python train.py --norm_eps=1e-05 --positions="learned" --attn_scale=0.369 --tie_embeddings=true --seq_len=2048 --steps=4656
Each number is 200 + 40 x the weight over its row's rms, rounded and kept within 0 to 999. Layers, rows and columns count from 0. The size before them is the row's rms in percent of the matrix's.

# up: layer 4 MLP up, 640x192, rms 0.0758, rows 326-350, columns 64-127
# down: layer 4 MLP down (transposed), 640x192, rms 0.0612, rows 326-349, columns 64-127
up326,086,203,255,191,167,193,263,173,189,161,188,152,159,160,164,198,255,194,211,202,210,239,175,225,199,235,260,206,241,203,211,218,226,215,243,202,142,233,196,171,196,193,233,228,147,215,220,224,192,263,137,224,276,138,211,132,221,170,168,223,167,184,197,229,195
down326,091,208,152,200,207,239,229,188,208,139,169,183,220,233,221,249,173,172,146,117,263,162,230,257,195,145,144,178,151,261,170,184,192,154,223,178,226,167,185,154,272,167,221,195,279,208,228,172,219,181,240,200,162,195,207,196,162,298,152,164,175,249,196,185,189
up327,111,166,151,202,224,135,179,254,152,137,202,207,212,210,184,188,110,210,279,243,166,235,218,158,249,177,228,165,165,136,164,238,231,144,225,241,175,221,267,154,194,238,151,153,274,210,207,240,170,178,184,210,291,191,178,132,176,155,212,240,179,168,106,214,179
down327,103,186,183,305,186,217,175,123,195,222,176,177,153,172,218,239,157,241,254,221,183,227,199,229,167,181,229,159,169,207,259,170,230,165,234,284,233,146,198,173,242,270,193,149,216,177,177,215,271,114,145,230,198,194,270,234,182,233,245,220,168,203,195,230,150
up328,093,199,184,204,294,156,219,224,239,193,157,171,242,155,199,191,118,224,198,181,123,245,191,198,197,262,187,209,207,197,193,258,191,202,141,235,160,155,192,150,192,162,245,205,223,177,193,224,262,174,188,194,224,195,254,224,276,220,184,257,177,138,155,178,147
down328,093,208,167,226,165,188,157,208,247,149,156,219,171,220,227,243,197,190,140,261,241,252,249,241,201,194,184,128,131,219,192,190,219,171,186,144,188,319,214,218,216,301,170,212,153,245,159,191,173,246,228,210,148,249,145,245,184,210,203,149,201,227,173,248,270
up329,089,179,165,199,297,221,192,204,238,257,124,227,237,206,185,222,241,171,210,163,190,189,244,181,263,201,189,199,127,201,168,167,193,216,249,277,191,214,185,177,216,236,224,195,151,154,195,216,247,148,224,212,188,320,239,237,194,261,139,184,163,177,191,128,118
down329,092,184,305,188,171,211,164,204,145,220,297,223,137,150,182,164,180,223,173,235,244,215,163,231,193,157,230,216,298,182,193,233,242,129,161,137,180,136,115,227,206,181,182,216,200,259,171,200,189,210,191,223,158,149,202,163,122,161,146,211,239,229,168,231,192
up330,102,309,169,118,231,255,157,262,191,216,190,142,219,133,226,217,163,124,221,225,247,174,208,152,214,180,152,218,197,213,153,212,192,180,191,195,210,278,142,146,219,161,122,218,228,88,169,203,189,214,155,189,180,187,208,107,228,183,226,299,153,234,268,208,146
down330,099,176,168,119,198,207,249,223,222,236,251,249,175,210,235,206,237,260,170,231,189,189,227,194,219,205,239,222,213,236,203,209,278,149,167,218,200,169,211,200,149,200,254,211,179,194,196,204,197,191,250,199,212,283,130,227,189,192,205,91,160,196,215,212,203
up331,093,216,206,170,187,155,264,183,238,181,152,234,150,174,217,178,188,208,215,126,169,199,178,238,247,224,145,174,151,238,146,220,217,101,164,137,192,298,217,193,164,154,198,209,216,197,235,206,150,274,179,280,188,258,204,184,231,181,162,207,178,164,207,102,256
down331,096,237,169,180,192,201,172,246,176,207,169,165,259,178,198,227,205,178,238,278,200,184,205,187,148,215,209,169,163,145,186,200,79,188,190,192,156,155,111,198,244,254,212,225,230,180,228,185,243,249,188,165,224,205,145,187,210,188,244,172,235,236,208,269,240
up332,107,205,202,214,193,229,155,136,180,202,192,180,196,165,220,156,248,237,254,125,218,232,174,189,99,244,129,284,152,205,200,143,158,200,197,203,135,209,209,276,224,206,250,255,130,159,212,247,195,153,185,278,237,251,182,236,163,233,203,228,212,210,227,206,136
down332,103,201,231,222,207,222,246,331,206,164,185,233,203,166,233,206,213,142,185,213,185,218,156,261,260,155,256,192,219,176,186,168,193,261,218,249,198,228,208,243,189,156,152,242,192,244,222,227,198,292,188,188,166,190,223,135,208,231,223,153,141,164,119,120,191
up333,088,266,170,260,224,211,203,131,183,227,243,226,254,153,215,206,226,170,204,179,141,134,216,222,229,237,284,282,199,193,158,231,246,199,197,202,210,139,221,243,193,206,165,208,144,209,248,246,224,201,158,157,189,164,138,227,262,205,218,247,195,235,189,187,169
down333,093,97,169,235,187,185,222,112,236,242,97,232,116,227,248,200,138,250,102,193,210,253,251,164,193,190,186,212,141,159,190,196,158,204,218,182,209,243,180,175,235,229,238,199,219,154,192,132,230,178,262,200,260,184,192,244,129,190,228,194,258,191,273,235,264
up334,098,168,203,160,218,158,249,161,181,175,157,185,169,171,195,184,121,174,162,218,217,176,197,188,175,224,182,181,151,206,193,194,206,200,199,188,185,175,158,249,114,159,173,189,225,167,177,224,193,227,222,171,215,135,218,232,189,200,122,242,150,186,244,190,198
down334,104,192,247,76,129,197,128,205,232,146,131,158,225,169,297,205,274,169,203,200,164,209,219,200,219,182,208,125,183,205,208,168,168,269,241,196,241,202,221,134,183,189,200,164,232,206,144,229,196,196,132,158,172,189,181,216,192,231,188,193,227,133,156,214,201
up335,100,192,218,184,246,151,201,238,211,224,233,195,219,262,186,178,200,207,170,145,184,174,227,180,218,206,224,306,205,217,163,168,192,170,181,151,170,206,243,175,206,203,248,169,205,150,262,264,249,235,165,185,269,262,197,186,276,249,174,196,145,182,216,121,200
down335,101,170,172,218,233,228,166,171,161,176,231,193,278,195,228,248,222,173,235,286,188,73,211,239,158,188,237,192,282,185,193,203,198,237,206,171,251,198,185,170,170,159,183,203,231,244,182,181,202,226,203,172,173,146,224,195,214,184,202,240,163,165,278,256,193
up336,098,185,167,234,161,166,132,174,183,196,157,251,244,175,224,176,148,228,228,188,214,167,187,117,97,258,181,222,125,235,213,263,201,158,231,96,181,287,234,217,192,151,194,191,184,226,94,211,216,222,185,207,242,241,188,240,218,232,116,207,170,196,181,165,266
down336,094,197,222,251,206,169,151,254,160,155,213,218,274,236,290,233,213,212,231,218,266,161,217,211,201,149,220,250,245,157,215,206,167,235,288,271,163,255,199,193,165,228,125,201,205,132,205,236,219,177,196,136,249,139,246,158,253,228,195,215,139,193,266,301,249
up337,082,200,234,219,197,212,251,244,236,207,211,182,158,235,163,231,178,204,181,229,164,237,222,169,166,197,211,172,254,192,169,211,231,229,164,190,186,235,252,180,228,279,188,174,173,179,253,178,220,85,234,243,204,237,230,184,180,253,172,155,175,165,215,220,168
down337,096,213,170,250,185,203,152,152,189,185,199,143,208,143,195,141,143,172,240,115,208,242,189,188,274,194,179,193,187,180,204,249,230,209,225,163,220,159,208,190,289,147,252,108,184,206,102,234,181,183,222,209,276,209,162,217,199,147,263,211,218,215,167,256,215
up338,087,210,197,232,192,238,155,179,195,177,168,164,191,170,154,211,123,153,154,256,191,178,193,206,249,265,267,223,182,210,163,194,209,131,183,160,142,154,272,85,164,223,155,225,211,211,130,184,242,178,163,227,187,234,211,108,207,178,238,249,174,202,228,246,283
down338,092,200,159,253,167,182,227,177,199,175,210,200,195,275,146,172,207,197,95,183,175,192,224,243,108,202,242,227,179,200,261,217,292,187,220,197,291,219,225,232,182,195,257,143,208,185,242,190,165,287,246,197,190,133,170,185,229,257,234,216,217,171,248,172,208
up339,084,145,274,271,227,197,249,225,266,225,187,246,234,169,265,184,222,237,236,188,156,154,214,264,220,167,162,208,237,240,152,260,149,134,175,202,213,213,253,226,198,163,194,160,237,140,215,211,158,185,130,225,185,217,198,247,234,182,104,193,225,183,227,210,257
down339,091,249,281,280,264,219,157,185,194,149,141,195,207,276,180,281,147,147,207,212,189,165,197,144,182,285,258,192,217,208,205,148,250,291,225,222,159,216,169,199,248,194,194,189,196,212,195,180,251,274,230,150,273,167,207,256,222,149,223,234,178,198,264,126,196
up340,116,217,194,255,205,222,224,256,212,124,168,123,250,264,178,181,258,200,230,226,234,287,193,155,118,198,163,214,69,266,125,162,196,141,214,182,167,227,184,208,157,205,160,120,216,190,190,236,190,189,162,169,236,211,173,222,224,171,178,279,162,162,181,192,170
down340,109,216,220,204,237,192,163,238,196,180,143,223,200,215,137,295,222,145,212,246,202,267,164,141,116,256,244,209,224,169,136,141,149,149,209,184,185,208,185,185,137,108,239,206,249,144,181,236,200,83,173,233,238,284,224,110,251,232,203,222,185,151,226,218,208
up341,101,181,126,233,195,232,188,235,289,175,100,253,216,185,254,170,209,144,133,203,169,218,240,155,162,251,146,212,162,182,190,109,211,173,164,178,179,159,160,216,181,162,199,177,142,179,258,249,198,234,197,271,265,260,196,231,227,184,181,190,187,142,177,170,173
down341,102,239,216,155,252,166,242,241,228,175,247,170,198,239,151,154,223,177,236,225,227,289,195,177,162,148,234,155,157,203,169,248,166,239,296,180,156,224,129,219,108,190,145,176,224,172,120,220,200,254,235,242,200,199,174,210,177,295,212,181,204,165,132,218,252
up342,095,222,191,212,267,153,174,211,222,125,184,189,138,235,227,199,203,223,232,126,237,220,255,229,162,227,137,226,231,224,137,210,200,152,139,199,128,224,271,164,153,213,236,262,164,191,257,203,260,244,164,210,239,195,181,206,225,279,150,230,199,148,171,136,195
down342,100,250,154,192,154,225,212,198,169,166,152,247,259,204,214,201,257,165,229,256,148,189,159,207,201,155,256,171,127,244,157,217,167,177,229,152,207,206,208,133,177,178,181,181,193,183,209,231,203,243,153,142,173,235,171,256,197,190,209,194,253,244,111,261,207
up343,082,175,170,228,254,218,180,172,252,182,211,171,160,221,209,187,182,242,188,193,280,237,178,121,212,166,189,150,272,198,164,211,212,193,124,167,156,167,234,253,207,212,226,206,196,192,164,213,280,225,221,165,184,184,184,167,227,184,180,177,225,196,204,128,309
down343,081,273,215,154,146,200,200,169,200,200,207,223,262,193,151,239,310,188,139,139,212,151,204,158,229,245,209,176,129,192,266,201,216,189,351,289,237,197,172,208,185,185,199,149,250,186,186,163,158,189,207,280,148,225,197,198,241,212,224,140,211,184,184,239,147
up344,098,205,200,202,112,179,168,194,177,156,247,163,212,171,199,178,210,196,284,216,169,253,135,166,233,212,161,217,225,248,115,169,137,192,146,163,206,177,167,208,204,191,237,119,172,178,218,233,256,169,183,160,185,204,214,236,215,219,215,197,218,191,258,258,163
down344,095,253,250,220,181,212,219,241,180,311,145,239,198,200,183,210,184,174,186,203,183,222,240,223,152,174,244,242,241,175,206,250,254,222,230,228,168,189,209,198,270,170,144,269,226,186,232,223,192,190,244,149,160,155,165,168,209,170,164,142,159,190,192,237,205
up345,087,193,217,187,174,180,128,247,212,241,228,191,219,202,182,160,236,206,268,178,140,240,196,224,246,150,230,307,209,195,205,246,232,200,188,167,187,213,167,129,188,196,180,203,230,197,262,213,232,160,131,234,214,198,175,269,194,149,212,217,185,194,193,159,163
down345,093,193,203,175,249,193,195,205,195,173,191,173,155,253,152,139,236,232,178,186,172,172,175,170,158,203,168,162,164,185,241,209,187,287,217,232,213,214,240,217,220,169,243,203,166,220,203,236,160,189,237,239,256,170,189,175,205,200,182,207,234,199,265,207,209
up346,077,200,188,237,237,239,177,198,211,170,217,222,251,195,208,191,229,204,141,138,144,243,168,195,206,178,81,209,128,195,151,213,195,196,201,223,203,208,170,209,192,209,170,222,191,165,209,193,182,147,172,150,196,240,225,208,148,239,193,202,161,280,226,239,167
down346,092,179,232,228,196,137,203,208,171,244,170,237,110,160,210,226,182,203,167,191,209,149,163,204,221,222,269,230,263,267,245,161,173,228,178,161,132,176,235,231,257,208,213,212,164,221,137,216,157,162,174,213,219,182,202,232,216,160,228,215,199,221,166,203,271
up347,090,248,158,207,206,252,236,171,236,233,207,168,178,228,155,201,202,188,182,263,188,236,239,157,256,206,226,256,222,156,209,234,174,194,135,127,139,169,245,165,202,218,226,186,172,222,228,251,216,169,120,157,203,242,226,190,194,218,162,259,188,119,274,140,235
down347,091,230,231,280,155,114,217,217,245,165,140,220,154,239,220,222,248,184,180,174,208,181,230,164,202,104,188,178,193,229,192,221,202,177,254,229,226,181,204,205,209,195,153,133,271,213,133,179,216,247,226,238,249,121,201,183,190,128,157,231,202,213,222,204,225
up348,107,220,199,210,228,147,238,189,154,192,223,217,226,126,269,180,264,193,256,219,263,188,184,139,245,180,205,222,163,191,188,223,179,229,205,165,174,220,189,197,125,192,170,145,163,183,200,228,262,205,146,255,146,163,124,159,160,216,159,172,144,183,219,255,247
down348,114,182,103,134,156,178,220,114,187,235,231,130,247,163,196,155,257,209,275,231,181,172,216,270,172,160,181,154,172,186,144,107,202,93,230,235,223,211,216,179,148,208,248,250,182,193,214,217,195,184,245,213,201,202,167,182,200,206,213,223,199,223,228,94,220
up349,099,194,196,167,149,181,209,272,213,162,173,193,165,138,247,186,169,186,122,198,214,183,190,127,192,226,136,197,129,237,188,142,185,176,213,166,149,237,151,220,202,212,196,169,273,184,211,229,221,146,201,253,222,275,173,191,184,219,199,239,184,252,240,219,193
down349,107,194,195,231,212,155,237,203,210,207,227,154,221,178,245,266,148,283,170,278,169,202,223,214,232,144,196,240,149,148,200,229,138,196,172,203,179,132,206,123,265,172,239,190,154,169,197,189,192,193,163,194,177,171,164,213,217,248,203,236,235,167,207,203,185
up350,103,177,176,175,202,106,170,207,218,173,269,158,193,150,171,155,210,154,230,213,230,236,235,186,155,181,215,231,165,197,205,188,215,221,197,155,180,177,211,257,225,163,232,148,234,224,213,224,217,227,232,254,234,271,158,202,214,201,282,175,209,159,108,218,115